Weights of a small transformer language model: MLP 832 ReGLU, RMSNorm before each block.
Each number is 128 + 32 x the weight over the matrix's rms, rounded and kept within 0 to 255. Layers, rows and columns count from 0. Numbers have three digits each.

# down: layer 6 MLP down (transposed), 832x320, rms 0.0308, rows 517-522, columns 0-159
# gate: layer 6 MLP gate, 832x320, rms 0.0465, rows 518-523, columns 0-159
# up: layer 6 MLP up, 832x320, rms 0.0441, rows 518-522, columns 0-159
down517:082138112153171101106154091168064112119142000173115114155144070106148118106132117152128089121180134160136193103178122134167114134130176111169140162176115123127103152182141151149086113126114127139120160123076178084150107178123114138120136118123157114107053075206164127137115117132132079126116144157129137124138121169144065155163114148145199130145108126164106189134140145172176170146120142117123138099197160180145135167118127090167122131135096204163086073159103153139133117149112142
gate518:112147147100165137130067156141158090169160094115118160134071084187102164150191144136146140091167123097079105138194072108149141126108110136114153158063101142186140173099135105114164142106139109094119106094151105068151069174182140156099175130104161173122173178107112097130124121164108107132133103145129163128149157068163151121144135159118127081080099143160161122129109138141118114097185128145062128072056138136177134101096162108171094133111102163163136148129117140077130117066094094
up518:160130093105084085109142071117122162138128178163116183111110100112125135115135152098162156086122173134120140139091155107134135133089166170150121137131126132122065143126137119101131112153138112122121140141183141167144117147211122092147144070111181137145131130141133090137156098176141143112124148120134141159164106097123102145150120166145120199136108092101085151140168100106078158131158069141082077116077131176139138144150153142135146125161135021098114091122131158055141142169102092
down518:121133102131102146121098117111157123145117201111190049137097128103132117122150165136131153088128137063136163153150135131137171113084149146125164093084116122127115111139175174157114115069147151140119134176098101152112138129150142143098120141126066126059203123109087132095161209130105114121133118112103128124167092165131164126137148137132135076157142147108172100088089170125097129114123107085099112132129140083191142094147097167073156104166123126088089168144106120110096124067119162
gate519:134135106091174139102093157178063118111200122137121125097118087133093174131099143068140164129195109180173123083165156154162129138156143165102121099072124114136125093128091173103066121119108181155058124129129084160103179119081111095140150132132132152123100138084119104090093146093125115054171092107127137105127122036159106153220116121152137127129135145118069133130155189144137179171076119124060134106134096166157093130139129197182152101099134105158089119132100119108133144137094098
up519:077072072175132124138088159079139153108133127085144103133163103124098071130065175150156116104103121153098183167153111104146200132121126114168140120134074069100172104103112139109172128087133071114120111135143072140056131086126063127102194147072135120133102117162130071155138127112183146146091148106102165145177091168108170141082093130134072185161086134117103125113196133102132166099122135160162082093074099168102155156145124119121103087130098149136101143138079118117085131131172119
down519:152186083076178092145132110099121105120106132192139089137143150157193107114131106019122129159094129095079134094114108137136107139144205207060121139087078092165152203149193116131144158058142145071161123174098127110178186175098146149126126136126118124108121189105150141075119132132127121164089173146102124131144056131162145098160178113112141157116167117169093088096092183127108140193157142133137088176122160116121109103140119121084120140098094097107075147118142149118163168111152094
gate520:138174133120157155074085120066141143171128099164115130152142166086040108100128096081112151166141079114113192112144139150074148135178120105096094121135091133143124146121102079095151087196178134154165169132125119107160137179132149172135139121123122147157122189133056154187116125134153118109096170079181102107094100128100144135116064112181099181170173152099156099193104118071042116153139053114161135146160146113103135123131112184189131106152123154138111087092105138088130126115125132
up520:143093178139124148112107082126072080136081108119135082091133119075194122166151111109151111152148166151112134168123129175125139095078111119118110145131088103118124199133167101116178141109090128114133112149140109177096114138123120135158104071131134157096140126124144109117139098145138149172054113104101162094136130194095082087113151118134135161082189147173087078150130106127134192105103152157151091127138126129124090104085132128119132151170142056159178119142128114167084103112149163
down520:149055149133188153133139103121126138130136155148140107205092187123118146127081129138074117150174093073105146124154175116083109145135100132146152157189145122093074121131122092138063096139122070167128087143166119077063173150141111099153137101094107123061124136116090165113161133138144095156187135121120125135111131113144168158170130165136155067173155109090189131110132144161133158077139142100113157084140106124151169125114117146099154130157140132140060159106116156136158168139084105
gate521:135191160089110141170091135140103150099157124071151148177107140103148139158145170104166121092092133156179185118172139123149128155208201100150037139124149093171157163148141124140186117093095132156125134116151104139107142095091174103045130157131138194145147149094153130127145106092125079070146183109124144132105138085165202041138139057147158104150130131089143044099165130082193134113186198102149101159155154156136130121171172136102156088070140169074143116159092119138187090136070116
up521:128112110087149138163141108110221109148161124129115119115155054100138106127079150054124041075155114086128127168113074143117177080074112164082162105161093076124063151090132140124157116119118143076086179128147066168146092129090160124153061161057126170150147157084129106118118113141107110135092142128122180167077132094133076099081145140078145140140078123145116076141122114115157161103125109125093121125116113139082142087091138084102112149108129139110124125138117057104066113110091184
down521:119135126101106113160140136162141151142161102129149152178144191144100112111165103153121143140111138094089120105117140172142117172134125162104151126171054159077132171136090175125127156149100165134111107119173183122124117102162102114155164136103130172118156116096132127167112167161148134092164103103099108098112139150092099166141075132153137108093134117157076122144146155117132150199088093175182154125119131122124120126119095093116105141143142133154175109172118097124106141132134094
gate522:181126073117140144189130182091078090119162127138094196151117088088120122148118150116162129134127137121127193121155114118117165119149107108115118081130088107140139151103126131150118125131138161124114062124140145084081119130141182090123144108125126175143130124173148124180123170133161129139115111121127155104109111113102138180147173071101077089155138129162159140069126093147124139089130139089125162165145178065139141147139091144157114129127072187201125145168163090148110152124126108
up522:104118163135156100117139102111097150117166145135201112118143137131128100119106096154138099147119109107130151110086161142131114131174149093091080150137107110111216137149124174099115154126116155156122130087122146159124172122135158130129114176104117105138135105179101121167136180114093164075144119107120124143145127176152189189090119114109095080139145127123106175154088142132113144129137139087129081130083120144098170123122134181126151096098141109139118047084113103159081090136126151
down522:112101105137099098116168148109112091086145219102092165150122148129098171118141131125096122102129127153130119157112137165102113116156097125064080110165119143126090147149142123124105125127098108121134170141146109119137154123105134130108167210135132158114181118047104177088093090133122133117135126138125140109114124134152142085162099137134147157155114139099136109079093172106179121139085092098092145082119103172147141103049127095107127161138130146141181158146182105075103121160115078
gate523:117153118110175186158138114052172126180165103131138188130115087104102133120111095202172151157122117125143085154036157151150097188151134144132085124097132079121094163099135136106108141158111097100076087121137102085151112140136138077102082151182127195117049138188045124166121138139121148136079149147116209148139128094084170111097144149147122046090198172119148073075138142162093140132101071066161127119130122160135163144134206123187119102118117175138104103144094164107076167195072057